config = dict(
    num_hidden_layers=16,
    positions='rope',
    beta1=0.9,
)
Each number is 128 + 32 x the weight over its row's rms, rounded and kept within 0 to 255. Layers, rows and columns count from 0. The size above them is the row's rms in percent of the matrix's.

# layer 11 attention query, 96x96, rms 0.209, rows 0-16, columns 0-95
size [ 74  69  84  82  83  86 133 117  64  64  64  89 121 147 103  70  96]
[[ 46  93 118 130 152 106 122  87  94  90 129 163 143 147 132 146 162  93 103 115 150 118 145 128 150 177  56  95  94  82 132 131 170 141 109 155 122 151 196 158 119  91 149 122 133 120 189 101 110 115  80 140 156 149 215  97 195 114 155  95  98  75 167 170 120 107  75 113 136 145 115 135 132 120 124 128 156 131  74 145 147  83 149 103 132 171 121 185 128 131 127 101 129 207 140 107]
 [189 105 123  71 106 130 115 127 146 122 117 105  75  72 148  77  86 169 135 126 115 181 103 138 112  40 149 129 145 131 113 109 134 158 178  88  99 168 107  91 169 173 104 144  77 112 153 121  92 147 115 148 103 147  53 120  51 163  47 143 156 110 142 126 135 133 192 140 141 123 115 129  76 148 184 113  93 142 138 134 154 161 112 165 174 115 121 138 155 165 119 121 134 100 137 104]
 [ 66 143 117 131  83 134 108 131 118  97 128 154 195 132 116 127  80  83  95 105 129  62 149 168 208 149 150 176 117 149 130 132 164 156 127 149 124 128 147 137 104  80 148 178 105 138 136 107  70  98 139 118 159  97 175 133 193  96 168 113  84  77 180 110  99 138 108  89 125 153 135 186 106 165  75 126 107 130 185 140 148 134 154 114 142 168 174  67 101  91 177 139 139 123 149 133]
 [ 81 132 158 156 100 149 168  99 128 113 148 138 136 191 114  86 121 103  81 135  66 124 103 173 157 185 152 143  90 148 144 170 146 118 132 141 173 144 155 176  87 128 179 145 155 179 131 123 115 110 103 139 135  73 177 157 130  98 171 186 119 127 147 159 126 166  77 132 101 131 186 145  91  39  93 149 109 151 158 126  77 139 136  80 119 112 147 138  51 126 129 174 126 164 127 104]
 [169 127 148 148 127 153 190 217 133 137 112 147 145 106 157 150 170 140 127 172 141 149 156  97 101  94 108 101 165 128 103 126 157 101 149 122 107 159  93 104 168 203 101  85 137 155 137 104 126  76  94 172 124 148 150 103  42  82 103 145 162 177  78 118 119 110 155 115 125 107  80  87 157 124 169 145 131  80 134  76 156 146  69 137 117 101 116 144 121 161  75 164 117  97 181 151]
 [ 79 159 118  91 130 151 116  91 130  95 150 119 154 121 144  91 128  71 158  85 154 122 118 166 226  98 160 154 135  98 148 188 135 160  36 187 126 121 160 134 117  83 130 129 157 173 117 128 114 149 124 157 170  93 171 196 137 143 144 116 130  98 114  69  87 138 102 148 101 181 173 146 153 128  67 130 114 130 135 171 113 133 145 153  82 107 110 157 147  70 168 111 124 146 147 138]
 [136  83 180 188 140 138 113 120  97 100  88 131 150  79 138 117 152 158 156  40 136 111 100 127 152  93 137  76 146 107 105 108 132 106 151 117  94 139 143 127 156  87 130 128 135 114 159 141 127 162  91 172 149  81 174 165  87 204 135 151 137 135 166 116 121  85 132 129 117 111  86  93 187 175 165 110 159 169  91  67 145 120 166 216  72 150  86 146 121 124 159 108  96 149 136 142]
 [101 159 146 148 118 160  76 207 124 108 160 169 179  98 120 132 202 143  72 167 126  81 138  84 156 129  80 106 114 132 105 104 158 114 141  82 156 187 109 183 155 153 142 135 164 159 147 100 137  71  98 145 140  89 139 125 129  55 105 137 172 141 175 169 118 115 121  98 120 150 112  99 135  74 125 173 150  89 123 106 165 119  99 100 113 146 154 180 180  99 120 170 103 145 161 107]
 [108 145 119 106 153 111 133 121 151 163 112  91 107 209 131 186  99  79  78 120 180 123 190 111 158 111  82 156 159  86 138 154 118 150 117 127  73 132 107  90  72  97 138 148  85  93 169  91 100 118 200 105 141 184 106  76 174  92 102 128 139 128 118 121 138 141 112  70 168 125 151 124 114 124 158 106  92  90 170  82 175 154  96 158 189 109 167 110 120 124 127 152 116 134 151 170]
 [201 123 133 143 136 171 133 167 112 122  91 147 130  41 129 109 182 182 144 130 106 169  62 117  95  95 135  70 153 116 128  83  76 101 144 119 161 140 103 154 201 144  69 118 158 141 117 157 173 142 104 142 107 144  98 138  73 143  94 187 124 159  63 133 139 122 158 112 125 109 125 102 109 113 131 102 176 102  90 117 139 166 140 140  85 107  75 166 176 167  95 135 112 138  99 140]
 [ 87 146 124 109 145 102 139  74 180 143 120 160 165 153 136 116 119 100  94  87 148 184 144 118 155 134  86 137 111 160 123 143 161 161 154 148 124 177 176 125 142 100 174 192 174 127 108 110 125  56 107 141 162 133 158 102 220 141 106 132 115  56 151 147 109 111 130 103 125 160 156 153 111  67 103  82 116 148 102 141 144 172 158 105 148 161 133 178 156 154  63  60 107 139  91 109]
 [ 59 137 117  83 101 100 147  84 162 163 132 145 162 209  86  83  99 105  77 136 127 102 153 185 124 146 133 203  72 150 129 161 171 139 151 137 147 127 158 124  94 108 170 157 142 153 160 134  74  84 115  90 192 120 161 146 143 110 128 116  95 141 131 153 129 150 103  70 105 159 162 153 113  74  81 134 126 150 157 146  74 165 144 129 148 127 107  58 108 104 122 176 116 105 118 109]
 [146 128 140 111 115  86 180  85 132 162 120 111  88 165 102  81  84 134  77 142  84 166 127 192  79 193 127 135  81 144 147 149 115 142 117 140 181 130 159 127  91 137 157 144 107 155 154 137  87 162 129  91  96  62 129 178  90 132 121 109  93 125 143 161 151 151  81 130 105 172 183 166  91 121 106 153 100 144 114 170  64 128 131 129 151 126 174  70 113 105 129 117 205  99 101  87]
 [ 98 184 150  75 126  70 171  89 141 168 162 115 107 169 102 119 114 114  92 159 110 112 160 168  92 172 152 125 104 156 189 175 162 181 109 137 142 140 142 128 104 103 135 172 115 118 161 142 131 136 157  81 107 109 173 126 164 156 140 112 129 110 149 160 158 159 100  96  86 143 148 189  60  85 130 136 109 119 144 208 106 151 163 124 150 132 177  64 103 135 131 107 176 136  69  85]
 [118 114 105 141 121 129 146  93 143 156 128 116  88 168 107 120 113 123 147 201  57 167 148  99 108 143 133 164  93 111 152 160 118 110 155 158 156 149 131 107  90 130 178 113 108 135 129 104  97 113 108 102  72 120 129 117  78  84  39 118  89 169  96 183 169 140  99 155  98 146 152 142  89 114 125 139 114 126 109 144  72  91  85  45 129 125 109 104  60 170  80 152 160 187 154  94]
 [ 93 138 152 168 101 146 141 170 122  30 159  99 150  85 167 157 185 118 135 106 143 109 149  99 140 128 109 125 100 100  93 120 109 141 137  97 131 139  92 200 119 123 156 111  98 179  99 177 135 123 100 132 111 117 137 128  93  59 101 136 140  77 159 136 109 189 107 169 120 130 123 100  92  53 128 149  99 114 176 105 105  80 131 101  81 190 187 152 113 145 134 197 138 124 154 106]
 [101 164 137 181 137 155  39 118 120 129 120 123 190  98 144 184 183 148 150 161 188 123 129  50 162 147 115 105 133 119 117  97 123  89 147 114 140 148 110 119 143 135  79 114 149 156 142  96 144 115  91 187 114 104 165 115 174  60 150 114 117 111 139 123  91 120 120 117 182 139  95 105 183 133 115 136 153 109  66  97 159 115 126 115 107 145  94 193 152  99 103  82 132 210 153 135]]
# layer 11 attention key, 96x96, rms 0.184, rows 0-15, columns 0-95
size [100  74 102 104 102 113  95 101  74  80  76  95 121 118 104 134]
[[112 134 132  87  75 137 170 159 153 189 126 113  97 141  91 145 105  98 135 128 173 139 148 162 129 136 182 162 143 147 148 132  76 153 128 156 119 114 123  93  78 128  97 117 117  91 128 139 101 154 178 107 126 148  68 146 133 188 126  87 137 149 141 106 138 158 154 111 171 121 195 162 122 164 146 124  69 171 234 157 132 133 135 137 161 103 152  61 128 116 184 140 166  51 142 101]
 [159 100 138 180 143 105  95 154  55  88 108 127 175 135 106 128 111 148 119 143  97 137  99 107 150 102 113 102 132 175 161 141 171 121 169  82 187 144 125 134 199 146 171 102 151 190 105 158 153 140 143 155 183  95 129 120 102 110 173 149 128 153 190 128 153 130 145 176 111 172  75 109 103 100 121 177 182 102  98 139 113 137  76  75  63 183 145 119  96 142 150 102 145 165 153 117]
 [124 197 135  94 149 132 151 129 193 174 169 111 141 146 106 102  64  68 141 143 140 111 140 162  93 138 144 173 113 113 122 136 159 192  87 161 186 105 115 142  81 115 108 124 112 103 168 137 165 139 163 126 135 108 122 128 159 165 146 119 122 120 100 119 163 128 152 114 137  91 141 185 143 148 123 144 100 162 204 147 146 116 162 148 164  65 161  78 122 112 185 172 149  67  94  53]
 [109 171 148 108 138  91 158  79 193 143 169 122  84 153  99  81  75 109  70 137 140 126 138 183 122 154 116 189  46 107 139 138 142 149 113 131 127 125 156  95  92 119 165 116 108 158 204 133 106 141 168 116 124  93 126 139 145 150 131  94  86  70 177 131 140 136 134 131 120 168 165 189  90  99  80 133 105 115 133 173 106 113 169 143 152 146 191  81 131 109 156 154 179 127  90  99]
 [144  99 148 157  97 174 109 148  95 159 129 103 123  75 135 125 182 177 125 154 134 162 135  54 167 106 134 129 108 187  89 126 114  74 175 140 160 145  91 130 163 173 108  71 158 195  89 146 125 153  48 151 162 107 114 181  54  76 127 133 130 140  84 143 129 123  88 128 121 139 128  47 131 113 135 149 148  74 120 112 112 141 124 145  76 151 103 154 129 110 119 129  97 141 162 153]
 [ 73 162  96 130 142 142 134  59 151 137 157 125 117 175  98 114  87  38 143 105 137 129 110 184 191 116 167 165  92 143 127 162 144 177  61 157 147 120 140 138  82  71 112 137 112 151 167 156 106 171 159 108 145 101 157 174 168 167 166  97  78  96 140  90 130 160 109 116  65 142 200 173 140 113  88 126 133 127 132 129 112  86 162 138 128 136 144  96 106 112 177 130 146 152 118 133]
 [172 107 180 129 110 136 171 146 150 135 140 134 113 120 146 184 172 142 134 135 115 110 124 176 104 144 124 162 189 117 133  80 124  96 134  94  82 145 118 132  94 151 114  97  85  80 188 152 100  68 139 100 171 164  72 136  86 173 143  96 195 164 120 154  75 126 136  98 138 127  97 121 118 155 190 148 119 121 211 124 135 163  93 165 112 118 122  40 116 138 170 143 136  95 160 149]
 [145 188 189 161 106 139  79 151  77 145 171 187 176  98 135 124 127 199 135 164 127 167 139  90 188 131 174 116 115 155  96 139 151 112  95  99 170 106 100 125 137 168 135  65  94 141  93 144 158 160 107 118 143 120 123 170 114  92 140 167 157 103 190 110  93 108  89 173 172 150 182  91 159  76 148 126 157 158 162 132 131 101 122 115 108 107  95 138 108 110 135  79 136 106 154  69]
 [ 92 184 134  69 109 120 138  90 129 163 127  91 138 173 123 131 133  94 123 126 160 113 166 156  71 147  98 168 111 126 121 118 198 143 123 234 189  58 169 105  63 117 121 153 159 111 146  92  98 122 128 104 108 110 124 125 224 127 128 102 115 109 139 126 145 128 126 102 154 109 102 136 122 132 123  80  89 141  58 121 171 140 163 150 197 158 117 164 135 135 135 109 119 138 125  92]
 [159 139 145 165 152 104  97 171  90 123 168 120 167  85 161 103 151 165 156 182  84 143 149 114 148 149 133 107  97 153 118 141 146 111 139 128 115 134 157 151 157 166 158  86 147 196 119 190 118 189  68 166 144 100 184 180  63  86 143 147 148 176 131 128 158 128 106 145  98 160  97 110 174 163 112 127 176 143 109 112  67 118 135 106  68 112 126 157 158 154 141 170 172 170 180 141]
 [109 217 108 158 147 147 134 112 101  96 148 138 154 156 145 170  95 121 126 105 171 116 109 155 160 199 108 161 109 127 123 145 119 179  55 143 153  70 151 183  94 121 113 153 111 138 130 118 123 132 181 109  90 128 131  52 192  89 161 111 149  91 117 128 120 135 128 173  86 101 182 163 165 136  72 123  88 148 193 139 134  72 136  96 156 107 156 100 116 154 123 111  95  83 141 136]
 [156 151 132 155 154  35 151  97 120 164 127 125 152 163 141  90  80  69 130 133  84 123 149 201  95 163 144 112  64 127 150 189 144 186 112 145 144 127 170 166 119 110 125 123 108 141 188 149 126 181 147 134 121  97 160 112 164 169 117 157  83 119 146 104 175 143 119 117 111 157 154 150  97 114 105  77 116 174 140 152  69 129 154 126 112  93 127  75 142 119 158 110 178 141  49 135]
 [147 147 159 110  91  84 178 118 163 208 158 120 104 145  67  88  67 103  82 185  78 115 135 157  99 161 154 119  79 160 146 155 122 162 147 125 151 167 138 166 123 129 160 162 127 168 150 121 158 145 124 130 107 117 129 117 127 131 155 157 116 149 166 127 151 160  90 140 114 152 182 173  78  94 115 154 110 156 203 163 111 138 110 106 132  82 170  73 118 134 115 121 194 106  65  89]
 [142 180 134  83 115  80 162  73 145 181 136 138 116 173 100 117  90  72 120 156 136 115 167 168 123 170 161 139 103 113 146 166 167 168 127 208 111 117 142 119 141 139 116 146 106 102 199 131 136 152 153 105  82 124 158  89 173 183 110  85 112 112 158 123 183 125 124 113 121 136  99 191 115 113 137 124  88 166 151 163 134 122 182 170 184 102 128 112 133 147 135  99 184 128  61  76]
 [152 138 114 111 189  95 120 140 147 141 109  79  79 142 150 105 124 112 123 167  69 154 102 126 103 145 120 107 107 160 144 195  76 142 172 155 125 174 148 136 103  82 145 109  92 123  96 134 139 143 116 102  88 161 129 104 108  80  56 137 110 138 128 163 102 123  93 193 162 157 124 123  70  92 131 113 128 132 142 162  82  72 123  41 132 134 186  96 103 164  78  89 141 164  77  95]
 [119 127 144 157 206 116  53 108 119  52 166 128 138 124 115  94 174 131 164 118 129 160 143 134 171 113 127 148  99 114 122 167 161 141 105 131 152 128 145 135 110 116 164 124 191 142 103 128 135 137  99 165  90  67 196 160 156  80  98 144 125 107 137 100 154 172 144 140 139 155  90 127 133 104  86 113 128 159  52 127 113 112 104  93 102 151  96 215 169  82 100 115 125 209 126 141]]